config = dict(
    n_kv_head=3,
    positions='rope',
    init='normal',
)
Each number is 500 + 50 x the weight over the matrix's rms, rounded and kept within 0 to 999. Layers, rows and columns count from 0. Numbers have three digits each.

# layer 6 attention value, 192x768, rms 0.0167, rows 157-178, columns 0-127
436488562490487492485519518520571564478423520577436535523547529495472529407557533458581475444482468499468426419463474489532430533492463492524649541554558498488429576560486457524502572480495481430539466451436525488507531463508431542584525517529537459580577465494485464513503445543532423516466486558528519481484509550424498476459557507436493508495550463573468503580523545498550481545468
473509512475509519517456617467549452469452458527469443386488492492414463543546530534446587437509449451480471510504507465571478526509464444537528344529502582537535433455475496485507489443436526674508430459499527617501547499568620436594403555565519551397579450502485497485473481532530461516454428510518540480491501485475479554509490481450491540560498543473557456554524506414474501547465
465486491467513514514499586516459534430422519418443510571480489547399490486520422488526427549492500440430506535471504553494396506500527452464496534454602510490409533454471525463517402434553464535469474531505475474567439405532470554466477500479509464462520446549520544473539521486448512492560550414564558435561543448512470476484522509593584487461445587422523500573574579466519494470428
553518544503505508588592617391543496579431471457475539513500583508556479519503551585502544452500548537538559503572484513451424475485496513552511649532596542446530480535562415446478619556549501552507464525432560512413529483586545539571428552499423555482506484513513463491455507430586510453554501513437557448644498568474470494632527554464525492496490527457558462465542549610466403483491
582473517460507486600542469534555478466516493550499513550475432587500471465488364472503621461526510449486475590519482460487602449495468497501488511454472561484484476505506498583531543432459555603507478531491414525552489466456643392435522426461536634587526497505547428532604477553508501429513495509478520533518498455459570570521447461536579509519469414528486386578527405462580496485471
427575485436457501450447586557513406501587482536519472445559496539590543479540613440507572541447496445470511534594524528535519529558553571506469468521444551559534525558402482529458520522452501448573494437441427433532482507508496529580465429416526503524572518503519489405501536579469478433447455560516579521506534515466547467544545481477451488511472538534443569556558482482559439491487
515491460509486474529526450427515510486481509492429579479533503592499478545474524552448441511423474524606567542471542417483506502605553611580449423568397471573476563484477517435466506535561555531451502535550453528599453497600414484488619569525533497489482440504543496538514428447477533529526403454528478467531621460522486468511502491586524519441524478545485455522510414501564522435588
445474504534467517569442489435524484480485541552501464485424512446554537453515507425494622365372484585445509539433519547425506421496540512490465532501515519400473505515527500460496514522476503457394506475546551540503425465437495530598577465519493518553512465531535532469512552498456520468588563360532556595513366583445546530468486471533449461430542514472550483453514580463543435522481
513593527509510496516491480401411597556429364536478448509589485521517525561542489395473417485510547471592468475518548495468379423504491546467567413498471502597570526521444511533637550502462428613481416539504438429457452451579524588438544488475529506557495515470536532498489462517558524566589489418566608427504435506473553447589426525523591487644437534484476437464557421500523546642526
507491526515522483503605501454470396481563479475476497489518579624548490521481559588430506453551531517567538481534468488479502510425563438482486500593373505479501538527470499522557443536415497469522446554437540497546468502480512466456437432468438541500542453483505555542496518488483406488558537550321513494450497581527468511485466450516466478418482422533506496555498616486551483518509
552554638445487501440505453522473492534490520568587526532444436498463521438564472402487461535545557495483441506472533424508523411498510504584556419457518380493507530565480473452516410514514510487493578494403461502425557540532502493484478465527434555507566430393462547444488430448454495545411499555550466500500496489503522512473510456524504497433545509427492501427422384488517517551467
568525473537457465480434468545422444477536486542517640509564516453421537459468496514562432482396494575510522478506511552514476506474550487473438546464478528499498542555574466567431574498595496535559424537522468504454548534570440623528465407469565475515406467435476457565396482440461476541409468456515525559529567543533440519512458556472460499419481504496505446521408571534535500394515
578478413486523538497461453541488523514569530518500511453488495562483526513511514447531486471509510487529479441520551569477483501445508534493502542479573487525521528464484568509537431576529622490577497533507553456409524568562561553579497488489521561485498449541503468556506488519430544496458517509511516495546424454460533498596546504484435489506498507412554500414495508509434444543529
476529479443493466502512458480552472483509517528504508478608405447516558475498485582558519500422446457462539548517421417473483549521543465552497642497463485491436512582489476431489569544615479564508556571551559531461488518492496520500457439495490530504553442498453536464591474454514518550475481496556419377539481558510454520569534517569523547505402623482530590455491422557516549467482
498521508529485427462437554553522603532562534439543467565487510473404525429421483474442497527491484508480462454528512412511484583519522623583441512443597468498613493498446529474463467529558536446500606493473499386522485531453492382370463423508536482565564541460540532485586570584491455470496479424579474539468591479483509435593587528509513514454491448500454484495496540521449500557511
380518532461451506492495571476478522485413513522502572529430483427439474501507509393506526413461516544437405545467484585465427454572532624490554502464463579448604534539430454532418501495624489558429543609449534495603480484602492412480507529561487535500536502523449609455462515525494509466514533482512499541564528498486569444484477571496488533477414443451505472496509526493575461503592
569497546447552571552544461473478605442500510458444555507420518434586581466496483469477551480549397502473527534565480468417428529539491485587475476423612504483494461457501487403474540523487443419506530489452470408441582544517466495497514490547527507448515586585544461562515611469466454522529462423508516455594551498538455488469537526447434527459535558588556490617506609510541505475579
450503505518519482508459511538468424405617455428474478552460503472468459526544575483511521472540470468486515534500534523516405426468537480501404478509499461444471500532515492539535507581467559501458535508504418460579525490459541511525484399477479508459538506454527536544507479519521512428520505555455483454496434496427552477543536451511528547567342551408467515521511495520467481517494
541553477420461504529554443563566466505516519504558579461466527461537488509526420556467505515425396513514462533516490519518500501464546514585489545535439485631523547492471542477440560560552439521575498503490560482475542530453544536533490431496541510486542375565518559506453397488524543544464517496491454503506518414518490510451521598474616513504486439555482600439503605473544541475398
456503458466509508551463486454542541481536450463520453498550521518489421461404533518476476573563543489499473430543471489448510525494530641464359489511477411476528474558510493564498504548509444599519534382473476517627502516428486480526481508486431486534464492506427470545440519490410465590565439500500447452514499585493519437476502618579521495513513543459469539479527401494482501580475
499563429532516405595339554437469445422386573547519497536479450613437507491511469427455476500437528466448468514501527486514448515544497465481579523534518497474538428519458515517482408472429375525555521557571574505482518505454514556475443557523544513464477467502478443437540536497461531543442447550485475534487454515474505535570438449559493519477617456521480483518470587460519511485512
473610482409514508513519483491503436546517458485526497377619553504513579525505500536506387582548494442449504495401457536468397522546497528500413460563599569508506540475550491486506517483515552415525439542533578539431476473492511537440483506500401520421551499521496529510476528559532427536499528522460549485495441529482557397491491503507534540437558519498523506493524505569541470479497
# layer 6 attention output (transposed), 768x768, rms 0.0179, rows 541-562,605-626,669-690,733-753, columns 0-127
512503522552454529499448438384485538522555563460504505450472463584461504430481452536514504427571548486636418486528457599464578562574497585513508463405378498429460556474598599411502433472525532582518527478547435425560532457534490463490498588585401514567525492520568468426510534406500445479447531533427474543519511503530459473388393563549558447476527496531537461422495588522447436511521
435515488499456575487514595408373466559528492418492570554530540518534588515609539433521552582494448461538485430433510633407485506534460553419484502453563562416559422576487476459517472445432482566471521443578526496490492494471471474585522549484537591538455521513570450519499534439523484567419431470459548462481345488386606468565485440545495445465510531507506455411487462517494533482509
518456492542570357506445431457596419481439518461511562525478519440445528566455453501489536531451478473393522490559584533560539501511426536531477323424495515518459556546482531498603450538501566533494481494475432582492496476624584577485460508514499439522565488510574394555497485572469548542490520486567454489533553504539462454447496517493494547582483461509511477503456432531513573381468
562556361561585594508569386575480520551513439363439389428545448527380451553515568523493430562535535594442403465511550448493541541505440572464415545552566479454429456560534452557486456455524520467442590509526551605511447563401464508510613550500499420427402504535522499485584557492524505592415454521478503574459551505451461510489470548452508493454508534518506461559413398499411575482576
502480477619549518590568528468515534513469556535485617444572526522486391452459587524457473531537557494547452578569537417559481510526577478542467526467447439459495531435486460538460469519653548407507507483474477515459583428536574456521496546563418416510530534509500542465446581493512490486510482583431524465591528512545487402568611573598517537560453458490473455530515542512506506504583
432501487476512529508519516472555570532429478455467441574487514458342486521583447516502521554446427524524467437492497432497442521487500448542544490529522527423465485539592483557552458434479483548415544537481497380495486507511420455447512570520476431508426496635516488465438486482517438523599510570535511512454527510530434538367471535512496588484533509431539491407528501430533562412467
462516577488465504460489485480440525364486495453608459590466570435505435585467512536508498514521506464372500589461441516458449472479503447535436528523537506492523567476414434518471519484615418517538473600473484528460489523556555469488446467463479462486431548547479371549496473588511543520419588444438486503558539453517379476650506545540387509491450496506461452522503449391548504470517
540465473530445524447512450551331534501480554467531536510457588518525503589483578466462389555504501462587492454476411477505473519612518455491506515470486546541563550532558470468455468491519528595453471510551461509485477567459494520482485495459549441512527537448460539540621570481495476481472563491460462463389468524429452462493444563499498511472487443513528445572516414542538550504541
406499469554547563436524390501519534423483518419555552475568541523493486646493538522536564497488442522544470528573433551515467481532584499511494514504573514450498456505450455456476514571518458365472524491594488475419412524488496534599499464487529420556488534436471474568490472505552544484521473552562490453465483454456603468503497514529502524572454429525532512521559536662402482469514
520454492415434445413509539480434473413545505432409588485549590458619336479548477476472419532506504582508559507509519526473437597487520602529431544507590487541478513527448533524501545516424505453489523450411550591543434583515497620504478495551596515566532390478445367527536560583508445504484488500430451482468577522523511493608511424514455550506479550447488498613515438518475523474550
500447545549474470563446502401484619457601582614452436521548518449467598527522477625503510535491473510380480490537484548555530508533522573450513533527477436520566604504461537500544491580462580640482438490520454407532470448518578519399553576564485474464471425401509529522470556536543497478530445494516516499432610491580482444395559565559420483526511484512462416487509534436504417412566
471439507504516409482497485528454412477543549471523599437550536549550493570606499499436480479438512503560596540505545415506509506432499562472570535516607479470527483537468469524525565541512509461579497494466505552553467630483514451496524575563553527475486484521496456500471533481471534465517487507480532453562529550503514486580461511526388551423449489471451494486498451508486562537446
516452539397503463499504450481562496565535548536473538506541546499513482559526514447479498497450469454501574543470547504469490546496571476490549517568566561555407527519412568381523519455514423489483563497580543505474481473487488561540477501497449464606550503542411460501477527498545513535511498482575440461489549437525553447537473532467459509463463575504509460545541423440498411528542
509540511559516619528584552538480479490482525484512481471478487550472490507562573493512519444492415605469497497493487500490451418458434497502471522575507516470517487471473522558513519504524556458525581577426461431567443569511536482434448460542487542425532458572434495466515515479487493577603580439504457528441445579505499406511464478474478540447514553404431559558475458527486587575521
464471514434505501500448569523520472465479538500523504538526574512474554507399525520442494457497607505486450452549546512492580519490547447442424519478363569472493444511536540429419524468446416518508412597499505537489532444432453427517520465584485459489523567536470541525480370470508370523463432544545445425479582492455453426495486487506528516492495529455488469550539553446491496490492
520518506499519492484450508508480484464587494431466533439456461588616469502492516637493542488516417444529505472451463537433380427534483501566615460469507451456528382475497490627474512561484526473524468478456577504491513635521456436472475507538430551568471514523436355477526386606548582657478493515613497533458532514394510517545487424442532571430433386577442495568460516633495511545436
517514449490509469401569543294560454501516521597470476485406461530478497560524537565440465463585417517524486512483537604546466533486523495539481584417544500486476520513637493465521502478400538484528457479495473579523540566509512555498456478530511459448491436465523549497565482519514521490470484468535518510519497430499542495475575523542538494480550416503445397489523440611425484554449
551460449545448499505487539445537520552485543510505530498460470561440518533463514500541508492437472519466459492501440471516504432507481515501556461469488544495500510530488558496514539480405539562508505533518537490540547465521452471423491538476495591542511593531513575531334541572477541529538533448614482569532554475571533529462484502514455491448522537552489590512453514460519477523542
463517491560509508628489502475406536476441471485547460579532495497520539452460506461502476487486557515429532508529527478502591489413454419530510461397531480479635591570474428492414465477534458530523490542485482494544500479572431459517469439491579494483491467465553463474429491453455475539476514425525396498493507516476587458487483454541509490490467460503441485523478501407456443415480
559441551417457534526420500478458458459486569482448489529428488474510463588486480455502561472428469587524475517424471558482498449573517486557480484547590499519404393468528497454496523482458492512456437597558494471500498498502595535539455456543593416508469532435478560572510569547548528468579459538520525566477545441455520479567474515484484561445433553496519458515573503559470505490462
504482591390511514504556514629503489492465513536476487490639481584436512523516514487455539546527384531509453538573520548478473476389495455524412612543473516476410434473529513462546520522540450477453488464606428508445516542433495555497449508471507488510410389455502526528533570492530499467522539522422543573517507506463475551439512487498474520499458493517414467536556387544411524507522
642398579413499569456468555449501534516524515524498532555485496628384545518553436501416490520475461515498515559469478552607479545488565457517503411399593566534451543490534476502447431576512465426356510561546486576565460460489532465529549530524486575482484545489446439538497457555403498501572528492502442480472504492522505598537485492520385481493502460484461390545513447527488462516518
511553512561475386492543431406503492496523514479533487498550543599476534569505537535425509468489566471490587522427449506478484593442555518516499543509463496499500583504571511434515441455476551553525446386483485625472531444481535427456502508556458533516521535435442514533446531528500454517392487487549430566498511383464457449446455480494569584502470490468444541484533581455500461462498
497543427512419516524571576501521546575511482399353554497515483576494508502578444522465555470555480480474555423522476641552471469536505476444519456489484489412530532517596397486477551564361487579461507454559505449516402535420415486608630496562472472506466511558495448532549524531523540548632526491509587540423501527474446420549421417515545491422415508473442552449451531519463504517518
576458450411493426551535552499497456500443488435483499517517496610500560540533479613374580475489438481470526406565460570574416463495484513434511438527554469565477593523484549560442470549455471513529494493495451575458468458625522536520460522505581467497474390530528513464552449549500554528464495482441541507409466551518463518501499517550485550503490481522579513471424481468532547514550
531475426540562548504564490514574455523496505478552525523506465539436506539624494542486511512478508477532430464420501504507515444550449478509501516539515541479458554564508464472515492538513558440488540491545511439528532483518425525508508547453485533600498524472615537414544546489541485556450540450504542558400459409571498511500454485421482537516604547514473469514504501515480465463538
459507587606388551486574530440528460469502578412536356450477556427487479434448549509432526585594513628479395481487630450463602559496514475596478433401507512527500569556531441534503514458514556449507481508569449533429528525494489453495517487421538401441564589511439444413515475441458520442463502549531497549477498561418460477552502628607569438591542471431473521485530534414488478489572
507526447552516565528499431532553475529524462415463503440423519502471490478511459529407518542489501494501532499451462462453438402538460476470495568561461519533473532521516558431488482548471506466531524410531456387351479487466549453541515536552556519510421592591505443506478547457478533527586538418467507433334583456490498482523481527419453565527518620413475493490532487558504458434513
476535487494536590549506541457477454524551511436581495503516473443504563493390501490509561454478489424451481488490415482528437438436444449513567435554580519494436536438495504525518599471498536483492447477557429460470528489473452502462531512554508598495532512521519546398462461575479540568482508486466451515511525461523476580427518555446500497509499420544545535539462529535514548598503
654451459498541484499619558480423464542366527553518540530517491479511519505519544471436462541427513490482537500546478455433448585516484493581546488497526588486466557578456564536532535541470493569403552533538484488385569475509472541511466376471398480530473507461474606545552468400548483459473478460418433548451495478513474454539518560521430451583465486518595512557551437471521501542507
473451427573466562490504467517443490522540494453457528479485543491499436508489414525558451544529416510456510571564445526480531525470595536509485541567524509490508433512585470461522562562471555468490518457538541409445451477508519543496432513511461511534529565491455503563463503478534433524501558527517546470502481496489471504552503541572538438485517481499517441557434499591508518536554
431554531423517501546538501578522485506444414527561557549464492479474438515640503471477598500386486445432490463494514598402472434551469533497508526473519536440520513493506483541541529461587486584476526582506550496539644545484465531494552627541604533549606470514508514453563526504552443564463551513571528512522451551534538538457461580441537563525523579375486488573597506520477531387495
465475594549471505442416545481446452408459463591576546558534592502534490469429545519536446464464472532505478566463522494452521531539531548405510536539457473539511558521504506615534471442529565511478487604449505497611621507510510460469501543461503502499435454446457470507493521556458385478429504572557425543509570446466538523487531556606513487522443513525473455411544510473514494555482
495517491448452418470529461544516419448533527486501527515551515515490569583503586523500443426481435458538492531558573480496488460560514476525475543519451406551446501540484482511536491467517516462523505547462511575508588556575495466495618533525432549528536531648466456528376570589459496481442513444451416591489517488569508541477550580510519434489403478429526509469557503516596525500444
520525509422456548436452501487515507454493519482471512496439576439586531455467437430514556552425516521469555438481414441536456507539540451433494475522428510521411535480524475450480554512575479443367508482492495507459410506515530500480487471545486462566471533473423444513572507495500488489537436494433461466498528477548481503529477536525419495416497546468471491536501487571488540548548
603494507461511550530527500526597475456463519468550534548467489502573534576476576498542471527519379432473463559523530544507440457516422418515540416488470417377495418599537568476526466585498543470558482555518551497580510529459419561495508445488513483465489513629423474519431432427475464553561495503471416472526568464588458588488452451487483586438575575491464610476598437571593506522524
502418517530417477465475520471473421538470448487447508483577508448557591536538523457558530459465538538458548597439628499548449556441582517511501434451492551553537633530511550488493445447390438470446461619559558528522493454538458472408545519479499630494518515532401491519445563586431502438433416537525458541524559524438512479564521524479518455472488535520483475520613448520521513577508
494570489497522448535392464585409486416519531501489434447458548520428505573540484554491470504461486504429417588539513504579515506486437464490597545462426470486593485454408424523591407477501507558492451449444588500448545507568538486456425559510585513528470494491469378464481450497510498458447493525518489428447551544462411504490546433496577524468553499514480585546508496480501483514579
598442494414491526486429508420530455540546547561543500541514499532563473482402518505549602507648484532555485441451450558525401516457557511580497530470512577498513482439581479473473476497449482475536495520527557586488494484546477488512549468483482566528500657550505562536401517513474480421505543409516483519511472400531516463564489474541495439474551512552433508507568527470532535570520
505574467504539498481432513490541548416458501516547489531461506537451533529403446438461457438482558444510482431472447487446463483392458573459540536450480448464461458504462501578543515433390457477472538490455473507468568556608452440603524493498525514555491435571459519493590579493466444508489491568545508497552477514531471505477508490470511352468541474509492591500487451505543562474446
539451491598460564529602457539462490496518524481451476536561485348486486455489542527583489396508479510487441506543509499566532540476429493613458409345499459496516576525602397500545497521552528516541552431497533438470391470573505487481426530443506493507429626537537484476476479455446420413481511560527438531506593481468502556410575502473466464590477501504484483597465537412490417489504
590401421430585486540435456457472479480419576448380477547440388512531447473465468481455471488423572581529414530379542574519480420529461520542471519522574545353549389535544481456440549540576496562498450615479439503563594560510521492535557490517407489553524530513496465471446562557496460630516522481490495575482609503550477529479429521546509473497445459512504502501560556591477387484464
390483519450479578481550548462469413601510539548566463537465505513529535626642401551624570446502494600508446479503545564491513468487591494475489534500447446441502512459435520488551520576560496397485498451462490429538506513449454518596542505514521411501517362502544478487523436505532437596479565448460579481395447542550497446511504558635450428551530563520524502392535476537449462364504
584477508442491528533480441470419506527422453430513504462523538506465388474452482511509592439384489520444518449592541449486582550485524559499568513501448441488497550481509470502494476440492502507444617482402527541539463414582443527433485444474460494427549490536516525558558492460424515515441505616503475524513423612431541497480469543518496504538408560515515451516453412550562535484426
460391472518387425516453490464545519477544442485514480526556536510499460580552553538456429502505536432560503575472482506506592537542571456504494505492567437447481556410520438494442477346402544521521477518513408537504471514507517525515485473538407529520515488559486520516430507519528574442466527474467438572493483362554493438412411474497461488447556515465464541452501474428446494504483
422493503521439622522547437481435528528477560504403534513454580496486503510465482507569458531511581476541567434534515552505383499559556524463507481610439504421457562525486536455437552546517474460504591486478520502435566502500465418522584466583493466573453417434598456581525455451510404465520579574472578480428492526448440437470460495531499505521448519604519489503464566556455420591616
482506383506466401558458434509448480417455536533653405511553482567455556371460484447390516538486482462471533472576548460454515582493476423409489524535510382543542453480466493515514492631406522472418585407439491558484579609530550513566393474571518466428599460464513489482552465651479487479536513502568456524435560525481539477498507578577536485435543463451484532578505589438477578548489
529454519490668496563469501523512489499537473550502511521485507509464491490502545565467447482445562476545454462550486442509512477498479464550521439469496506492461547495457493446484557516575497448375570572537553448440458459450400485468451520466469542565587453535517534477500515514474518582529518517440479529445479432506479512392524522479503500437520493548424499525502475467411494435515
469527584582497575472555453526604564449446555489528545403548486434548480417526509463486430511495527521419438618368530490548560534518574525502458432476529436476545519491500537630517375509551533457478536536470509506417491564418452548527495576543458464421458528540460525492496612483462471563520543532485479446533515483539443496583534554504453482555606586579454464504460630479511512536550
565434505575498500514487529521431523457499533486512523539457458468481484544515386552426434560505471463577430481481400469535562432502473472440549536510467552436509531412556473495512546490528556531563443533539444451426494482435660530483577557553527505604491482480511529561506475504474489463533496499571602551505467489538490547546489501400448486510379562505539532467544407529501608425486
450600463451505504496549473517425510531508505511528508570467497436570427486432477446585557492537449438501453526437486483485499411461436428439448563587509496512515531521474478540597563493480437421390494444453559475440419521468497509522577508430512516335438475604450537397491474490493451585366473524500372535550455544570417483472517543457409424517598483489631554476457504519491544562479
559472491443512529492581570422384494481495532530510459563420535540605536444514600558559401505513502477536456562538485453412435502583597462538458511413405540485488473583508464456529458504511594524419478513519486518576453486507417441588506476470519448517518564551530457449588499492485426486438570434482529487502498589519439471476512546597446497508454424484454499527503474510507573571409
504490438486581555653536468540500486519462531454547487489441401583388605414462489486523541484424517445604500495516456595468545490509523609552391521589472542476553447470488598449476430570470540482516502471564439476556494401504517434524528518439477557470539513512514482496527473432441515516395503496534487483537523540419476570491540521487540484485573538552483524491435510537542399534512
526572532400554492504424536486589504433455493472437569520526509444573461508512509454508599492409454489468504535508549588418455527523454516466510548555576548453491504475504565564475550464495487423509472475519471560572473481464496533440459500532579545502603432488423513483618452483480483512500519498534553589514537507506517493425444451424520604563534614446456471409486511408454477503469
442566618496405416518476548471549537502441486537518572493542591443497457553536546514526495486474536485517441548513593547549571406532496438533507515503553432486521540465436413588488518431501561545542480525461481429524495446437523553533421497414566457457492554540472489566405607504535512602488553550539549411557488457483565487635501582532537565510531567541496509442538542479495597448517
491575485514458495516509450533500473515478542530540435468504585558466566407546417557394457415563518481462467582575531416510450518445484586431529547492536501504547478495494553531503514517452511464417521485491423469501571506542460459393563598514500463379536480611505503533494545569505559431482570427452325499423522519463523447486533486546481377339467407485565425472503507553498542512461
604487508427440572487468418513450528530573551522500535454518444489485521568475514465460480527515463513447402514511526446484441514508508482416483487470535544483422514487483566464514480547566507550450470504489551564520511495453464599548468483534550486465513603532421538494495470539489526452579476518423478467446543430539514462545486494563369413487472529432459443560629498481537521545499
552463532423543464452544600530536582560478510470585385400490545533444491512552497560462488486511359522487542526436511571485574511484444490500480486470462439499528556551505510508542543517584482513541522516563533450444479434507490475450506433488405446422457632519458528529485559508515509463530465431441420549473492460485575497487487485420460524489496526549532472508542553565438576473458
414349550606412508482526491456495375554448498478525403536556452494505635493494484486456427503542454585584478421510450574586557491478552550472464487477511540517500571445499451524486526556484495516427474509506432463580486544501470547396485439538484429460445503515481461556424510579497580552583401558427499575541588504463501432582447490527525416514389397499429491515469498427482467461486
557566513489501483458418487508451440390502560464550525441444563443511391538520536540470506444486474523394427474494539525524532555513408476497529529466555476461512463430340417575548418537572584482428496532455538512523475481494544530521432469564549509528507464452408453480517482538562553491488455420464524472444525544487466519433461556529522459424566478499481468436494460457496557496475
473465411470499465562550529517466540479525501546608483542555481490587523488432508526508591514584449503490582403525542470545546547496473493484493511523524436482440537506550523442424495443465520470434532583532427543548417580510471495476489533400490456506525504525516568509486531541518495406445559505424600460478560464546459488453520551565609492431520563537527500507520476527496552564468
580525475455529538474380493541449501508482450475475600545473540442566520507458486479487443509484512476496446490418533502468452531465537510507434497490551558494389505568526513511489496448408512443501482581489549503551514612512543503545403604523520500600475489451508447572498536418497564507565540498551529475561480525542497554462416519517472395461548526435523504555527528518523534552531
569513498558551581541503450561422500461470454461473489494556562448448465422461493516562524533467506479401554570459498522612493494389460485554528435538537491418554505526574465533477404545527493512575491436441474475577498441557535508505451459469436527442415605499492548431490524436450422512435409498474489577542535537463509530475629440423497507493596507498470589532574536369490427430485
541513414461629524681492434522482471488535443517438550500429535461545537490524461480500517532505566550610519399543571540459525487406459548565537431550579570521513436402493598483495557528458598473488463581477507522625550568508457545477447435553477490568526549399464493529448530543470453587461553477494450523510518497493552626525529584489567508468496452432511467557447533548539438473532
497480558444428547596634451533428588588528524588454561499536604485526470536523537545538525552520516677500571454529497510479466560520506565488484526526449513422477523505464535455575487531492559456444568477481414497434586604490465450559529488529493462499457488507556548553536538533525442433466458582436437536481507537557480445512556518554497408554468462465450468477514468626470451512528
497439452485445513596488487438543538488413487515429394491508503621375498473581460476516507437513482470432554535511616567553483463417450507453490474499518557620502480449472460524500476466617484526345433495464566538456482431583454543484555455536516454438381398547452491422508575502498497576399491596448339525471497592500464504431574518628482477450466438547505503579455530395504418529492
451450479562403474538590508530470512492442557427559458487493559535560465428545502428492448443469501474499551447542512510440506553586461508518486526555486514493522444346567504415504499416516522464503530492478531443581488374484538496465538500544557513511508400512568520461462529467514412543446515552455490514501528443447514592368493611503515558486420443368490557438583571540551485469415
458496479515496488503555483509509505552506502447484462499542457465431597502494538534481605453488550426505532514536466528505490465562523546519445453491531370395408393567501489580501465490503487501441381510456486482470466495473538438563484530575507492498513543499577452476476499540552464584425580561579557467549450530476454545515485488488498463535492558423505419478431495520539472464556
515476466496369505493556531511572504520465457492554461478492505563409454503415524542567484477568492546419495492526465455495478483475421470449509515512541524541513457473468510432450443579458492486543537583516463548452433417532514426471385525480531587478476545423550477468531519552476437459515449498502548542456557488499456516459523501524481606428467485605511503441488481440485485453576
537489399521524445559487465503565486510513478462494438491546472512443481585513548517491441549525475596467453513495529382456467531466442596582519532491564494526424415580476476526519439513566514499412498427488432532544436574450424407485456532471420434592502525524555559413526616467506505533446500489457450408420466507472478421498526567477532519535475436461524525499423513448513519478565
501462554566490520405510469472574677526432503505426429513561576533497476506419521501596511436612469466496409443505384450518445465488529603463553524443525432533481501480518598529493487478428446417488483551516462492494520470600590459588518623548494419556492576502568527487483550397535505524456575518562535500505452647500494451507487588522536446562472492523471433472493463503492512471547
541568403466549464593531548484566576506466569518469512484477517532436496401532482494508392447405423453496422509486501491469539516541486526507453525480548584563570530574512495546510421557577464504443515431494536404447522578497509481517492573493458497526458365533492450499578526466477517484502505476444487531434563461552569601553504439501533458471507484439501495534558501530571493543488
515485507450432418474516499472569482455433458525418519501504547477428451553545508549469527510544563492479490636395535492616524507414518507531568503436473447519514567429474474523435470519524514477417501579577481422456433496540514460345424505503515596439473548506488476430502519557420534580431491443487432566441488525470550429473497471496451455494562451522498532459515510502484455511430
569427536507537552533505506606558464505484549554517595573572414485521476515439484475534423406533503483497425504487560449488507486506531502545540506517510583497475466570540534498469507442494535504450469500479437503511542555476414420451528394430589480495563474490585495472649481544597398512509522526490512553471549504548512501484448436539535527458464498529535499543531514545496597506406
522576453525557609550438458498480495528502591570427402511448454442491552510489530532490550504452557515461529486534445528495484485479569527446413431486480507496469394537519416516521432509496431466533451455473484570482485453508578523526504518496474481606586623559541546583596427503491503494369409394508476447500497528492503493540581507476579472474563472496483481568456522596519566490507
500574443579445506548600527533538547455519415527529509538481483522526488562464451487413519486553452594515484583494461569451497501576493570499452429470597438455403495566436564476522514506513466484555464547461558448564487460503503519355504459487563485439535520554481463426521525585509500553459495503454552417512575481534484474479532464463496537427521487388489424616491502505497456477428
440438499501454496487496490425530617431473556516581493447569556541539478486567512510485521483481484535485523465430545515555489485536474554543549585413499472535611566481556492533474343462425511490516467502523549489496450538487642502455586436397601426541447456445560559529425563523481479524512472489546560486486554547513537527517529490566506600500483484503525511417495568550513506512528
474417519497511432562525595447463512505448495489494586505606497556488470522473436426362464530479450504515509559503575549427422544370579474543503468552480493500572512492455548511529438483478458504486462594481511572410517571557482521499480462479576512511507522525501604419466440540453478437436499513477461511408573418501579514520533511543441501479430473446536459457452523449444456520468
479499507530548555518478473461541543449512615493515564540465469515551542540501422432515533436506559492433477451570452456578536430440526482456520488482439510565439506482526514461546524574491488568501557492548528558526535503510487496539488524404423535623455521566450535549493585448534514462522447439489445539517475465542529495575451566485479468469538524506454512599546548474506426516478
572572525466518455520480554477478515526401515512521497559520430524480395638466535536417476458537501575476514513557523493493545421469481474510510488446544528528494454634397512450534503580520506472547442543451500446520524541427443343462500480416502477524472476513426469504448519543461419515521500404529548466440538556568476407617458512541491556513526559458503539522514526501563493544547
487403570617542547523480505337464472464481575424521438476480617496506576568501505482491437460559482530495462470526627521419451461527502565487551471487544520426505562528566521535485584510525441567493477584487553578542561635488458559464500462499516552546440609592522466476395426464528456539447471529474485542401578547500488515482453505543411508449451466637466473502462485460499477528551
495504427463531512513476518466477487460469461525501485484430441442506492483346472532478501475548501503472425487490490547526461392530481581481443532649446494550387472529462589536445466535439548488543497432432571504513630531501496477523436505582481431554522532479487528514514481574471649545495405485610514443549465472416458471526522483485514574530530478417485552549520537460527582544443
572397480461489447486540495513523562494437523469434518480549409542476434596560535419475460497573542455495517479454522516630458526559562394529525482512437444588558542486579484545426507481438503516473549514450444567476533552475481489494594524399492425491474575501553530539422505471624485476432558517581461543451477500485511515523439523438541523638486482514419514422569605472455480628555
514508518412467491479461442575549436419539531478486466524496479584397546605406524435500520531447527505468500568568550536504416470484564598492520462462473510537500519481462473489503483500383508471537591569537587481441493493513525584408499532458584507601515636552435516514475570463525552473565482548565418487521509526550441558521376567473473373400499459504508504645495506612531491603425
510413520526523560521450474548423472528430570460576490498579533488442561480485482533540535444560507454427505541562496509546443539415478470548522493384492503492456510568460508495428538399466534497580417559482483545484488456588454511508455411511429526538535528387494461417488438532442493469474555484393514443506515586438444518594486404523476533502558487523529520442582474489432465509563
519451535517576496486451460454432365481631574507507559579425440469511589489549514510427545491549535597601473407520484529526640465449500453480399466464453534506528475411540473458485454460500522501454481586568539503509488478559582530542496448477486452490499491467510439481467444469574518486506480450432460559548521481512460566475535532612523467493555502516519509489624556570455386456561
454518571433469457465437545498488456554526518506548497539540499515451583527510451546518477493581517605469488473577583526508519432482472471499409487550545464481503586489527523469525549539506557484502505481453554492549509445424539555563600529439500415440481485459458510474577483486431459452554603441507532503496559500537486528529530481561498550508545446527490580559526480428524481462584